Weights of a small GPT-style language model, trained from scratch on English Wikipedia.
Size: width 256, 4 heads of 64 (1 for keys and values), MLP 704 SwiGLU, vocabulary 1024, 6.16M parameters.
Each number is 50 + 12 x the weight over its row's rms, rounded and kept within 0 to 99. Layers, rows and columns count from 0. The size before them is the row's rms in percent of the matrix's.

# layer 5 MLP down (transposed), 704x256, rms 0.0511, rows 304-340, columns 128-191
101:40 44 27 37 57 42 38 46 54 45 48 54 47 43 55 37 53 43 60 32 62 58 54 38 56 57 66 64 46 48 66 35 40 45 41 42 45 67 69 52 41 49 36 62 51 47 41 66 33 42 47 52 64 66 64 43 56 51 43 55 50 56 49 43
108:48 51 47 40 71 24 35 27 38 60 58 52 34 38 69 42 40 30 50 44 45 55 42 54 55 50 44 55 50 60 49 40 65 26 56 54 77 57 54 64 57 53 45 41 58 46 56 26 36 44 53 63 54 49 41 49 52 60 51 63 41 65 38 59
093:64 28 56 51 41 52 32 59 52 71 43 60 39 42 60 49 38 41 46 43 52 40 46 57 52 54 58 52 49 41 59 37 46 63 51 42 62 45 43 62 29 43 64 61 40 76 52 36 45 56 30 60 55 71 61 36 39 22 67 53 28 64 53 39
094:54 41 29 39 53 63 65 44 37 62 44 52 53 59 60 39 51 47 56 48 45 39 48 37 56 22 56 54 54 53 46 54 51 47 49 44 59 46 54 50 60 57 51 44 57 53 55 53 48 68 50 52 38 42 57 49 45 32 62 64 47 46 67 56
097:60 30 52 54 44 62 57 26 29 56 49 41 43 28 48 57 39 52 67 34 65 50 49 56 33 53 36 51 63 50 36 30 37 48 72 50 42 50 48 33 54 71 54 72 55 36 46 79 43 68 34 50 53 57 75 62 55 68 51 40 53 64 31 51
096:54 44 44 41 53 67 48 44 53 65 34 60 39 43 56 42 46 49 36 46 40 35 38 60 47 40 67 36 46 62 36 45 39 25 71 76 72 58 52 57 59 55 50 54 48 42 76 61 46 69 60 56 54 52 29 57 31 39 59 53 51 46 56 52
105:45 43 53 54 42 53 45 59 53 39 32 48 46 56 37 45 33 42 65 66 41 48 38 37 66 61 50 44 42 59 64 48 68 50 54 52 54 40 58 34 46 63 36 49 48 51 51 68 41 50 76 55 55 48 55 71 55 58 43 43 54 64 44 62
095:42 50 53 46 62 49 52 59 64 50 60 39 74 41 44 40 33 49 46 59 44 50 61 58 75 71 46 61 47 41 62 56 26 63 40 52 50 57 41 44 50 57 45 57 53 45 36 46 43 57 39 36 46 61 61 46 68 53 44 40 45 43 61 50
100:55 33 50 50 68 29 24 57 58 46 63 46 25 48 33 48 30 57 52 34 64 59 57 30 56 56 70 42 44 32 46 50 69 53 39 33 51 38 45 39 33 42 46 46 41 51 47 30 39 59 53 52 53 49 67 22 55 73 72 73 29 57 49 30
108:47 49 60 51 51 55 58 32 64 53 40 51 71 47 41 39 66 49 52 46 52 33 61 58 56 69 42 47 46 42 37 66 52 40 54 56 50 58 27 48 47 44 46 50 51 30 62 52 69 47 32 46 50 56 56 41 55 72 23 39 34 49 53 42
106:47 58 33 59 39 59 66 68 68 48 66 55 53 72 66 53 29 49 69 33 51 38 45 73 65 56 46 50 65 39 37 42 61 47 45 29 66 75 39 35 56 35 51 51 42 35 40 68 41 34 39 32 61 48 50 54 55 23 61 30 45 49 57 60
122:55 46 41 43 37 51 35 24 56 24 26 48 53 46 62 39 60 36 49 38 63 49 47 50 40 47 65 52 36 60 32 45 42 42 39 65 46 48 71 41 66 56 51 37 49 42 49 27 38 74 60 40 41 17 47 31 37 52 71 51 59 45 70 57
096:40 53 81 22 50 60 53 48 63 27 36 63 53 53 43 50 57 48 27 50 56 51 43 18 51 50 38 64 69 71 47 64 21 48 60 53 41 64 43 51 54 64 39 50 59 56 44 68 46 42 64 59 44 44 61 41 57 56 54 40 72 61 68 37
106:60 30 49 48 56 52 45 57 57 64 44 54 60 35 53 69 47 59 55 67 30 37 46 47 71 28 46 48 41 62 49 17 38 36 40 48 28 24 46 72 40 61 74 43 46 53 48 77 44 57 43 33 74 34 32 50 56 59 51 54 47 46 46 50
095:27 49 35 35 50 40 30 57 49 45 43 35 63 41 55 53 47 54 63 52 63 23 52 46 61 31 28 52 39 70 55 22 66 46 55 63 49 35 61 43 56 60 43 54 50 56 76 57 42 62 53 61 40 67 36 60 52 56 52 80 59 58 56 42
098:48 48 59 53 56 38 49 30 41 50 46 33 65 53 41 44 49 42 63 47 50 34 45 47 65 42 39 56 47 39 43 18 21 33 32 80 57 27 58 34 54 50 41 36 46 52 61 49 28 47 64 40 49 61 36 74 51 52 42 54 49 47 35 51
101:37 51 55 35 51 47 26 56 37 57 48 30 59 68 63 55 63 52 42 50 39 38 59 60 32 44 45 70 51 60 68 47 45 62 37 55 70 64 68 46 67 46 61 39 48 55 62 35 29 63 59 57 63 58 59 54 65 37 49 24 55 43 63 40
103:45 59 22 31 63 40 50 28 43 25 33 44 37 41 57 53 70 39 52 63 56 44 42 36 37 42 44 46 30 49 46 30 45 62 52 60 40 40 38 31 53 35 55 45 71 40 38 47 67 56 53 78 50 52 35 63 41 61 56 50 38 57 40 31
086:50 35 51 55 36 49 48 60 54 56 67 64 61 41 37 65 57 55 48 65 50 48 62 41 56 32 36 50 52 22 54 45 47 57 41 41 54 42 49 36 34 59 29 70 55 50 41 48 15 36 47 55 53 40 59 55 51 60 63 35 39 51 40 59
098:50 62 70 44 47 61 55 48 43 45 41 65 56 56 65 53 54 50 30 72 40 47 52 35 57 48 28 33 39 63 61 71 42 50 53 55 49 53 42 25 38 65 31 45 30 45 56 51 62 56 61 62 61 63 50 46 35 54 43 22 44 45 66 36
106:71 39 65 46 62 53 33 53 74 30 56 52 44 50 51 61 54 57 37 51 75 49 59 71 47 60 63 49 68 40 50 50 44 44 52 46 60 41 54 80 76 47 61 40 47 43 48 30 65 59 44 33 49 46 42 63 41 33 41 59 35 52 51 57
101:34 40 46 47 30 41 39 56 50 35 44 25 64 51 25 55 24 49 59 66 55 39 63 46 44 64 30 63 39 57 46 34 59 61 41 37 37 39 62 35 57 52 34 43 49 52 39 63 30 53 67 54 47 51 42 74 39 71 24 51 51 41 64 52
101:44 47 41 37 42 56 50 50 68 44 40 31 39 44 47 55 52 37 52 45 71 32 44 72 74 62 50 46 51 37 38 43 49 51 51 46 58 48 52 35 44 57 65 46 52 43 25 53 51 46 24 35 38 53 43 54 48 66 46 59 32 48 36 58
106:42 50 39 36 49 55 59 40 47 59 36 71 58 58 46 54 36 64 48 52 73 38 46 35 35 55 64 37 57 77 46 55 38 66 52 60 64 42 48 51 47 60 54 47 46 38 53 35 38 51 55 64 42 54 27 31 59 65 51 35 48 41 49 68
101:81 63 61 78 51 51 53 52 47 57 49 58 63 46 25 59 63 58 32 44 37 48 47 40 52 48 63 36 78 47 57 38 56 41 58 59 50 49 41 67 60 41 60 43 65 52 54 38 49 37 61 35 43 44 42 54 50 46 33 68 57 30 33 28
099:55 54 39 64 31 51 52 49 60 62 54 48 49 51 52 57 42 44 56 68 25 21 59 61 57 63 13 41 56 48 58 63 57 37 35 53 49 52 43 46 43 73 48 42 61 57 41 45 36 58 52 58 39 39 62 59 43 42 63 26 55 47 39 45
103:46 53 50 62 36 31 53 46 54 50 54 31 36 40 47 40 70 54 60 42 57 70 68 46 57 48 70 62 57 48 43 70 16 63 59 50 28 46 35 46 36 59 40 55 49 57 32 51 17 64 60 28 47 59 42 69 51 53 58 31 57 57 44 45
097:39 37 53 57 43 53 43 89 38 50 55 22 54 46 69 53 30 46 51 39 53 47 27 46 56 40 38 61 30 58 38 58 44 44 55 59 74 39 56 56 60 53 54 50 43 72 72 60 46 66 52 42 42 52 40 56 40 44 43 29 44 46 47 60
096:39 51 25 41 44 30 53 34 22 64 42 53 62 63 88 46 66 57 37 50 43 44 51 46 58 64 53 37 58 66 64 50 47 46 44 46 43 60 47 33 48 36 39 46 55 46 42 62 56 58 59 38 35 79 48 52 26 29 43 65 63 60 44 64
107:63 35 71 31 40 45 59 47 48 59 51 54 48 45 71 43 64 56 33 68 49 53 47 62 45 35 37 38 45 29 40 70 59 58 68 38 71 59 88 34 62 54 47 50 63 40 55 65 47 45 45 51 31 59 57 57 70 58 45 36 34 60 54 71
093:32 48 35 56 44 43 54 63 39 64 45 45 55 17 55 48 34 42 59 53 41 28 47 25 61 65 34 41 39 82 46 55 59 57 70 60 44 44 52 28 59 26 56 43 34 51 42 66 49 67 47 60 66 37 51 69 54 50 56 58 39 32 42 47
107:40 71 54 64 71 34 32 32 51 48 63 49 42 50 46 37 48 64 64 55 41 76 46 56 42 38 46 70 49 40 61 55 52 61 57 52 71 51 52 58 64 54 55 63 54 59 52 43 83 68 53 53 45 57 55 52 56 35 42 49 38 49 41 36
100:69 40 72 62 52 32 58 47 27 55 49 31 55 50 50 34 48 53 57 56 65 39 37 65 34 61 42 45 52 68 72 64 51 29 52 33 64 48 46 59 79 43 59 53 43 74 46 54 61 54 60 61 63 50 46 27 60 35 56 43 65 45 43 51
093:43 53 54 53 72 71 49 41 72 43 52 51 62 64 56 35 58 56 48 43 47 40 56 54 56 42 63 46 60 38 50 54 51 48 47 36 64 53 66 59 46 41 45 51 55 45 37 52 55 63 50 38 42 61 60 53 42 58 69 70 54 59 40 57
104:43 33 48 35 46 44 50 48 64 23 52 49 51 45 49 30 39 40 64 73 24 39 46 51 37 68 70 59 63 77 37 61 51 41 56 62 50 57 63 57 68 66 53 60 32 60 52 44 64 49 48 63 64 59 48 48 85 53 31 52 37 54 63 57
098:53 39 58 55 44 51 40 44 33 62 60 52 54 51 33 62 59 54 58 55 40 38 53 27 41 42 28 44 52 36 61 58 38 49 70 55 38 48 39 42 48 69 70 39 61 62 60 38 49 45 39 68 57 47 49 57 52 46 41 57 58 58 28 47
109:60 75 53 65 55 80 66 44 37 44 50 65 62 63 43 64 32 53 76 40 47 41 51 46 52 42 60 53 43 52 55 50 75 26 31 48 43 54 51 44 33 52 70 63 61 48 59 67 73 48 70 60 45 27 55 60 41 48 36 76 30 35 50 53
# layer 5 MLP gate, 704x256, rms 0.0579, rows 305-340, columns 128-191
108:39 57 57 48 42 42 59 36 39 38 52 51 39 57 45 60 50 60 53 33 58 61 55 72 47 40 54 57 60 44 56 64 44 49 53 51 64 63 40 37 55 59 58 47 57 70 38 40 53 60 32 65 56 50 55 51 44 35 41 52 79 61 63 51
093:36 42 38 42 51 49 64 55 55 82 56 39 73 62 61 46 46 29 55 27 20 23 78 47 40 23 43 44 55 46 59 37 61 48 67 68 65 39 37 41 54 51 50 66 61 27 30 50 48 58 61 80 38 48 43 67 70 45 55 54 40 59 50 60
100:54 53 30 17 56 46 54 60 40 46 57 49 62 39 45 56 60 31 40 55 48 29 45 40 66 42 28 50 28 61 50 68 50 54 45 38 41 44 35 47 64 49 68 30 49 52 71 43 57 44 45 65 37 41 57 57 44 53 40 43 74 63 68 49
098:43 69 48 46 33 55 53 44 67 47 61 35 43 36 24 65 41 55 53 42 69 49 54 39 55 38 55 64 62 58 50 40 39 54 55 57 44 50 59 40 31 55 38 45 39 30 52 51 53 59 43 36 62 68 61 61 44 49 52 47 55 49 59 40
103:50 50 42 35 35 19 53 69 53 51 50 39 50 63 41 47 61 38 58 48 74 37 59 36 49 48 54 39 57 51 61 52 44 59 42 36 66 51 45 45 25 60 23 43 51 61 40 68 33 40 39 49 54 35 44 63 43 50 48 66 64 53 30 64
102:68 57 30 42 35 36 57 48 42 37 35 37 32 40 45 46 36 51 58 40 61 38 32 46 50 32 37 39 34 65 41 45 48 46 10 65 49 40 29 52 25 45 51 59 57 46 22 56 42 46 20 58 51 64 35 63 63 53 59 39 56 43 58 34
098:56 62 50 64 45 41 34 48 51 35 29 33 48 46 43 62 26 55 51 62 54 36 48 32 62 38 64 42 53 53 49 37 65 49 61 49 55 49 44 41 33 76 53 61 43 47 45 47 39 54 56 69 57 71 61 54 51 47 47 35 24 21 44 40
103:41 41 39 54 53 46 50 50 38 72 49 41 72 64 42 68 66 39 66 33 57 51 45 28 29 15 15 42 47 74 54 44 23 53 54 48 49 44 37 27 53 64 50 42 47 52 41 58 55 41 58 56 52 49 44 53 44 49 45 33 51 63 44 57
109:47 60 40 44 61 52 61 50 64 43 49 63 57 57 61 56 65 53 48 38 56 69 36 67 49 35 48 61 44 29 29 70 50 42 68 42 55 54 43 51 56 67 43 38 62 47 50 45 62 42 29 44 49 45 41 72 62 57 56 34 49 67 85 62
109:47 40 48 42 39 46 38 48 59 44 44 63 71 49 51 42 78 35 46 46 31 49 43 43 60 51 55 44 50 57 50 49 43 49 58 64 33 31 43 41 71 58 55 57 38 49 58 53 49 36 37 46 45 53 60 58 47 45 40 63 51 41 49 39
120:22 66 50 60 48 59 40 35 49 53 58 44 45 56 46 57 62 34 48 55 50 31 43 44 44 30 23 36 58 62 44 56 53 57 77 51 45 48 38 42 35 51 67 79 77 64 52 48 58 52 45 48 52 63 42 72 61 51 63 51 69 56 58 36
099:48 56 56 39 39 53 59 54 45 36 70 37 40 50 53 57 49 37 47 51 40 49 32 50 41 56 68 55 47 54 41 62 41 47 38 52 20 41 42 42 51 64 33 42 69 65 66 69 41 45 37 52 41 53 40 54 18 31 52 57 61 64 64 55
105:52 27 58 43 44 65 53 40 48 45 54 41 46 60 42 54 41 44 62 58 56 50 22 71 43 72 52 60 73 58 39 59 50 66 47 39 47 40 58 54 51 54 60 51 50 65 19 60 41 51 34 61 47 53 58 75 60 57 54 57 53 26 37 76
098:40 47 28 46 43 43 37 47 62 57 51 42 69 47 62 41 40 43 58 36 56 52 48 53 53 39 48 52 45 52 62 44 45 53 54 40 38 49 62 45 52 51 52 44 67 54 57 68 02 68 48 64 46 60 34 70 33 52 40 70 49 56 33 59
094:62 32 48 59 42 61 39 45 38 58 39 46 53 33 62 42 42 56 51 41 44 42 69 41 39 51 65 52 37 54 64 30 39 23 65 55 47 56 26 51 37 48 39 46 50 40 56 36 51 67 28 64 54 41 61 54 44 63 61 49 32 41 50 56
101:45 46 56 58 69 56 57 46 58 51 46 63 28 65 33 63 58 51 40 48 37 50 34 49 62 39 33 32 66 51 52 70 57 63 48 62 33 35 54 43 36 59 58 63 63 41 35 51 47 50 41 66 42 46 59 73 60 48 52 53 55 61 25 46
101:65 55 70 45 46 46 45 70 56 50 67 47 50 42 48 85 47 57 43 51 58 70 49 32 46 52 63 56 51 48 34 34 56 39 48 37 58 56 48 44 44 47 45 53 57 34 45 44 52 46 35 48 45 73 57 64 39 34 74 60 42 63 45 61
091:45 55 36 31 55 46 25 54 52 76 54 49 39 51 61 54 62 70 21 48 40 37 71 35 43 26 54 53 35 48 66 59 53 49 30 37 65 59 60 44 63 42 65 76 45 56 43 59 33 40 58 51 67 58 63 51 38 62 58 43 48 68 37 49
101:49 35 67 54 33 19 45 50 40 48 44 58 61 54 55 41 74 61 37 45 74 54 37 37 74 47 51 33 57 48 49 61 48 42 30 33 50 37 27 49 32 46 58 65 52 52 30 48 49 59 49 37 45 36 36 60 38 51 41 33 22 48 45 46
105:60 69 35 23 33 56 63 47 68 49 59 43 59 64 22 75 59 46 47 52 30 58 57 56 54 53 63 62 43 53 32 33 45 43 49 56 32 39 51 31 57 72 51 55 41 47 44 40 55 28 57 35 46 55 57 78 43 67 44 41 63 44 71 52
104:64 45 38 40 59 51 46 42 22 32 35 60 62 40 50 59 39 50 43 61 53 49 57 47 57 30 37 38 46 49 56 36 48 36 71 57 39 72 47 54 38 44 51 44 58 33 56 55 39 59 36 64 59 33 40 46 49 71 63 62 41 37 75 54
104:53 71 61 51 46 57 41 29 18 36 29 63 42 48 57 65 31 47 55 38 69 40 64 62 45 47 46 52 42 59 62 36 53 49 44 49 43 31 37 35 38 41 26 58 62 45 48 43 61 46 31 63 56 64 68 48 42 42 66 53 56 37 48 26
102:51 61 48 52 34 69 29 31 71 32 53 53 30 52 40 32 58 46 36 64 15 47 43 52 53 38 50 38 38 76 35 44 45 24 51 63 37 44 55 71 49 69 63 45 40 48 36 36 40 28 59 56 57 33 30 58 39 58 63 70 54 67 55 56
100:60 44 53 41 54 44 51 58 30 35 53 59 73 57 50 57 65 62 46 67 40 35 41 77 35 51 51 64 40 29 31 47 27 41 52 26 46 64 30 66 59 36 63 29 46 51 58 44 54 47 30 41 25 68 49 75 46 26 44 46 60 50 46 79
102:43 59 73 38 31 52 63 48 61 55 71 62 43 37 44 45 59 42 50 41 46 38 36 62 51 46 50 58 21 48 39 33 51 30 20 33 33 54 40 39 60 42 44 38 52 39 38 66 35 30 50 38 37 36 26 48 61 49 52 37 64 56 68 48
102:47 70 48 55 51 51 69 41 37 50 37 62 46 55 49 61 42 53 52 61 53 48 32 36 56 60 17 49 63 62 77 60 53 65 58 54 25 45 61 44 49 51 39 37 57 55 47 61 42 49 60 77 55 39 44 58 28 48 57 43 60 59 59 33
096:46 42 51 48 24 56 38 35 53 49 34 37 40 68 42 61 35 47 47 47 38 36 44 61 49 52 41 28 52 42 42 45 65 31 25 56 40 56 65 35 47 54 48 45 54 38 42 47 48 59 59 68 48 53 54 52 59 22 49 54 48 42 70 36
095:34 58 35 37 63 39 48 63 42 42 63 27 70 59 53 53 53 43 53 65 55 61 46 20 71 51 37 28 49 42 54 51 42 56 51 42 51 55 73 48 62 56 54 42 48 47 61 51 32 41 64 67 42 38 47 54 24 52 37 45 66 45 44 46
106:41 71 51 20 52 34 52 39 47 53 48 51 29 50 68 49 45 36 43 42 42 45 92 39 42 35 43 71 39 41 35 65 51 55 46 40 33 48 43 56 78 38 56 79 65 53 29 52 41 47 48 53 54 60 38 56 45 33 56 58 55 62 43 46
099:46 52 32 48 39 38 40 62 39 58 43 64 74 37 47 59 50 72 41 45 20 55 41 36 37 33 58 45 46 61 58 40 38 56 61 68 43 32 60 54 39 55 51 52 34 48 72 41 48 62 58 60 38 38 51 34 49 62 63 46 17 52 31 41
105:48 21 47 50 25 43 39 55 53 58 38 46 72 47 39 44 65 52 45 47 63 16 53 46 53 64 58 52 58 42 46 38 45 44 65 44 57 52 38 51 46 33 46 47 41 42 57 47 28 57 39 43 47 51 43 50 25 24 44 41 61 66 63 40
097:75 53 55 35 39 54 55 55 60 44 70 35 52 47 23 64 29 37 60 41 43 66 30 42 48 34 54 51 47 62 56 53 30 55 47 61 60 56 24 56 60 36 64 55 37 79 57 43 37 82 57 53 30 32 51 52 35 40 40 45 62 56 76 27
100:54 50 29 70 39 52 59 38 40 51 29 51 45 61 69 74 27 58 43 56 60 31 55 53 50 49 19 43 37 42 47 26 40 53 54 45 28 47 53 36 41 61 48 52 67 44 60 55 40 53 39 61 51 44 31 65 38 48 50 38 61 42 39 50
104:52 50 42 49 25 44 63 45 37 44 74 62 22 47 39 63 44 67 66 48 69 56 62 35 50 36 36 29 41 58 41 41 51 69 47 44 63 31 53 47 46 56 49 42 43 73 58 50 47 52 48 49 39 66 72 57 43 62 50 56 72 46 32 61
100:52 57 50 56 33 44 42 51 32 50 41 42 62 59 53 53 66 69 76 66 51 47 48 44 44 46 59 45 64 77 36 59 34 68 50 59 46 44 15 50 49 49 31 69 57 53 58 60 29 43 42 53 54 47 56 57 64 53 35 53 52 62 40 45
106:40 56 57 55 32 31 48 29 46 51 47 35 33 53 26 31 51 39 76 35 56 55 71 49 60 47 43 43 47 63 44 59 59 54 69 46 51 60 24 52 81 55 56 48 76 42 50 39 48 67 38 54 44 65 47 61 51 48 57 43 66 56 41 37
# layer 5 MLP up, 704x256, rms 0.055, rows 305-340, columns 128-191
107:62 40 54 50 50 59 64 52 41 63 52 38 62 40 50 30 43 37 58 41 43 52 53 48 30 36 61 40 62 70 45 32 44 51 64 45 41 29 60 49 46 61 61 41 69 73 53 55 56 57 38 59 42 46 49 48 39 54 66 59 65 64 38 52
089:32 45 55 43 67 52 72 56 55 61 57 39 52 45 58 39 48 30 77 24 39 44 75 56 34 43 58 42 52 17 68 45 62 49 50 70 64 53 31 50 62 43 50 87 49 58 46 36 57 49 60 80 58 40 52 55 72 27 62 57 43 55 50 40
088:47 31 48 58 49 52 40 44 43 72 35 37 54 66 59 63 28 41 54 34 58 51 66 70 38 35 67 54 34 45 41 41 39 37 40 59 51 46 56 61 40 59 27 49 48 60 51 66 42 72 71 48 55 41 26 42 62 47 71 34 49 49 72 45
102:47 61 61 59 51 65 56 35 41 45 58 36 33 40 17 74 28 53 55 48 56 39 53 49 48 66 64 72 67 47 57 46 44 68 50 55 51 41 70 54 40 64 38 69 33 67 33 43 55 62 50 37 70 56 44 46 53 55 53 34 57 47 31 53
100:48 52 47 35 51 34 31 57 44 42 46 42 35 40 60 54 46 57 44 55 52 63 62 40 57 65 71 62 43 56 37 33 36 36 43 49 40 29 46 43 49 49 38 46 52 54 46 60 52 51 34 39 50 50 31 51 41 54 35 53 69 64 40 46
104:59 34 63 51 30 48 51 45 44 64 52 36 53 48 53 38 57 46 66 74 42 58 51 50 62 49 48 43 42 77 51 52 38 58 55 37 50 32 42 39 51 68 59 44 48 36 35 48 65 53 46 38 56 61 43 61 62 34 58 23 55 36 61 43
099:32 42 33 13 61 28 43 42 19 69 53 55 43 57 78 35 36 47 65 62 34 57 35 56 33 41 57 70 59 54 39 50 48 61 48 40 54 52 52 63 38 48 38 26 44 44 45 63 42 50 53 41 53 33 49 71 58 38 63 38 61 51 53 53
091:27 25 51 66 51 33 30 39 53 62 55 38 41 56 36 56 71 37 75 43 67 78 50 25 36 47 34 42 46 49 63 58 38 66 42 39 50 52 33 29 30 44 59 49 43 57 29 46 54 55 48 51 52 32 54 53 52 35 51 31 34 62 28 40
108:44 61 50 47 49 50 73 70 48 63 63 50 78 64 49 53 37 47 45 79 40 61 34 59 56 67 65 61 45 58 32 75 58 44 46 72 54 38 40 57 27 38 58 50 60 60 32 57 61 51 71 29 56 53 58 46 67 49 55 47 50 36 46 58
106:45 65 66 56 65 49 62 44 51 47 55 45 59 56 58 52 32 21 34 73 51 47 33 60 77 49 81 73 57 25 71 63 63 43 53 29 55 49 37 46 45 44 40 34 45 54 65 57 71 49 61 51 40 63 46 45 50 49 39 50 44 50 66 48
125:58 30 33 64 49 44 48 47 48 46 28 55 64 70 47 64 37 35 66 49 44 68 56 43 56 43 36 50 41 73 46 34 38 33 50 63 30 52 55 49 59 42 53 40 53 31 43 46 53 69 61 54 56 13 34 56 38 63 43 55 44 43 43 73
091:51 46 67 48 50 35 39 50 58 50 40 60 47 60 30 40 67 65 38 51 52 54 36 38 43 37 50 28 35 53 50 39 28 40 63 49 31 68 54 69 47 52 54 55 56 35 28 23 67 55 69 56 64 69 46 50 64 41 40 47 57 63 50 40
108:27 52 49 44 33 68 56 50 54 51 69 47 26 61 41 47 48 40 36 33 48 49 39 55 60 33 72 43 54 33 49 49 51 54 60 61 36 58 43 50 48 51 46 41 58 81 42 28 56 62 71 43 63 45 41 49 63 53 81 34 52 40 48 42
091:63 50 67 50 35 53 61 55 26 48 62 71 36 65 44 75 34 59 38 55 46 46 55 45 51 47 46 37 39 56 21 40 32 51 52 65 60 50 49 54 49 41 23 47 42 42 46 41 66 39 56 49 55 35 53 53 69 65 49 16 44 58 74 45
098:50 49 37 66 48 47 52 41 43 56 52 21 51 56 45 52 60 50 63 67 56 56 41 71 49 55 36 60 42 18 91 30 40 43 33 53 51 55 65 54 58 33 27 46 39 43 42 45 44 54 60 38 73 58 55 57 42 39 21 71 54 66 50 74
103:33 52 40 51 63 41 43 67 48 33 24 59 48 61 48 60 32 39 57 58 25 35 62 33 62 79 61 54 39 43 46 37 52 59 36 32 64 54 58 48 46 50 65 63 45 44 61 40 47 49 63 55 52 07 62 56 28 51 36 51 46 36 26 46
103:36 51 57 62 47 56 54 34 63 54 39 28 48 71 36 51 55 54 40 51 47 51 71 25 44 49 58 47 67 41 32 43 54 22 20 65 41 33 43 51 57 36 48 61 32 52 49 38 51 56 44 54 50 36 46 37 58 52 50 48 49 57 51 55
088:62 41 56 51 36 37 56 38 51 46 52 76 68 50 40 44 55 53 55 53 48 68 30 45 38 53 46 64 34 33 46 34 62 57 59 30 28 30 46 47 57 50 68 73 64 78 54 44 44 63 41 49 41 42 45 48 69 43 63 53 46 44 49 59
097:39 38 54 58 60 50 60 46 44 40 48 32 49 57 41 24 59 50 48 42 72 79 48 40 50 52 50 40 60 42 57 44 49 77 63 54 58 53 59 31 64 49 70 56 65 34 57 62 52 52 51 46 60 49 52 66 57 51 33 42 82 56 46 40
106:51 59 43 41 49 70 50 43 55 28 55 41 62 66 33 56 61 20 44 54 36 55 42 50 49 53 48 65 46 49 53 46 42 46 48 66 47 52 61 41 65 65 57 41 32 34 55 19 79 33 66 31 40 41 57 63 44 61 45 39 48 35 59 60
102:53 35 37 66 41 36 54 50 42 67 50 48 46 53 39 44 50 48 61 46 43 55 74 68 63 52 55 47 48 61 35 55 51 30 28 47 46 23 60 57 46 58 54 53 42 39 13 58 53 61 43 56 56 50 37 40 49 52 25 59 34 70 56 44
101:37 38 52 52 27 42 32 51 21 45 53 59 64 43 62 60 31 60 42 39 62 54 68 55 57 41 43 61 43 58 50 42 52 44 32 54 60 59 55 40 41 52 44 53 56 40 45 37 39 50 56 58 55 58 35 49 53 40 59 39 69 63 54 47
103:86 57 60 59 56 27 51 53 59 57 40 36 40 56 60 43 56 35 50 48 47 43 64 47 61 48 32 47 63 52 63 57 32 52 62 37 69 58 54 55 75 34 41 46 33 38 51 46 42 40 45 58 54 57 60 34 41 45 49 63 48 54 48 67
103:44 63 39 33 39 43 36 38 56 40 37 66 59 51 32 41 37 48 68 47 53 62 59 68 38 56 68 69 47 64 52 55 53 36 46 35 64 57 36 50 41 36 67 38 45 48 50 29 37 74 45 57 31 58 44 55 63 62 31 49 52 49 49 66
098:82 41 29 58 60 56 32 72 51 35 59 39 60 43 54 49 40 63 39 60 47 29 58 25 52 49 48 46 70 60 49 74 51 68 53 54 57 29 52 44 38 48 55 81 63 48 51 53 65 78 41 49 53 37 58 63 54 44 47 65 46 53 40 45
101:63 50 42 49 43 70 66 55 26 38 51 32 74 40 74 40 78 39 43 55 79 60 59 46 64 56 53 57 48 49 45 80 22 65 66 37 44 46 37 53 43 54 28 52 43 68 61 51 43 67 38 44 50 48 37 42 49 62 57 55 61 66 34 64
097:50 67 60 47 48 34 58 45 83 43 55 79 54 60 78 67 60 27 64 39 45 45 66 53 57 54 32 33 60 68 68 56 52 56 56 70 65 37 61 45 52 30 43 69 58 59 42 44 45 50 53 54 64 33 29 33 48 54 42 41 60 34 56 35
094:44 53 42 64 42 64 64 26 56 66 49 57 49 30 34 66 53 50 49 34 52 34 50 57 47 47 53 73 29 53 57 41 47 51 33 52 38 14 40 57 49 42 43 34 65 62 50 46 53 45 56 45 46 66 49 30 58 59 70 52 44 61 65 48
103:46 53 47 57 25 38 36 47 67 53 64 49 53 51 58 23 41 36 43 63 64 61 48 67 51 46 49 58 54 55 60 44 32 66 39 59 43 35 45 48 23 45 61 40 58 32 23 41 55 50 50 29 59 48 38 49 28 46 40 68 85 36 51 64
093:67 46 39 44 41 48 79 37 40 52 52 40 43 48 58 38 29 35 54 40 59 51 76 47 69 33 36 50 48 50 49 38 49 27 44 49 50 48 30 29 66 41 50 46 49 37 38 59 53 49 66 67 59 59 49 55 41 20 62 57 66 41 65 46
105:35 49 34 35 47 56 40 46 69 45 56 40 55 43 30 43 44 46 49 53 42 20 39 45 43 46 49 60 51 56 40 48 59 45 65 65 44 63 46 54 65 52 46 32 46 41 49 42 45 63 41 37 56 58 41 47 52 27 71 36 50 70 41 43
102:48 67 46 53 52 47 47 48 40 50 31 41 60 37 18 49 51 32 50 54 32 38 42 47 46 45 30 40 53 58 50 39 50 46 72 67 60 49 42 52 63 46 59 54 41 78 53 60 53 63 29 63 37 34 58 50 41 48 39 37 57 47 71 35
095:43 50 38 65 48 43 58 34 62 51 50 48 33 60 71 76 31 56 57 60 56 36 41 49 53 58 35 48 38 41 60 47 64 47 73 30 48 54 57 47 16 68 28 46 51 64 42 44 50 40 59 32 53 74 35 59 50 45 40 46 39 34 41 55
102:46 44 50 42 65 32 43 54 43 35 62 55 28 44 48 55 47 57 51 49 51 46 48 53 42 42 50 56 37 66 43 55 38 69 66 38 77 49 56 50 55 42 51 35 40 64 66 41 44 53 34 70 36 57 24 51 53 72 25 52 56 42 32 42
100:62 54 40 42 56 35 32 69 29 54 63 46 51 31 43 59 55 52 46 54 55 49 47 31 20 71 48 32 45 34 35 33 40 57 38 60 48 69 53 33 58 43 69 66 65 52 50 37 56 63 44 46 52 44 21 66 39 37 38 41 49 44 70 65
112:43 66 43 33 44 39 54 44 55 65 50 38 53 50 26 34 60 45 40 65 65 50 47 44 41 50 74 59 73 58 74 74 29 52 51 46 25 57 60 73 58 41 48 55 40 51 61 40 60 23 52 56 50 41 54 63 38 44 48 41 31 57 77 58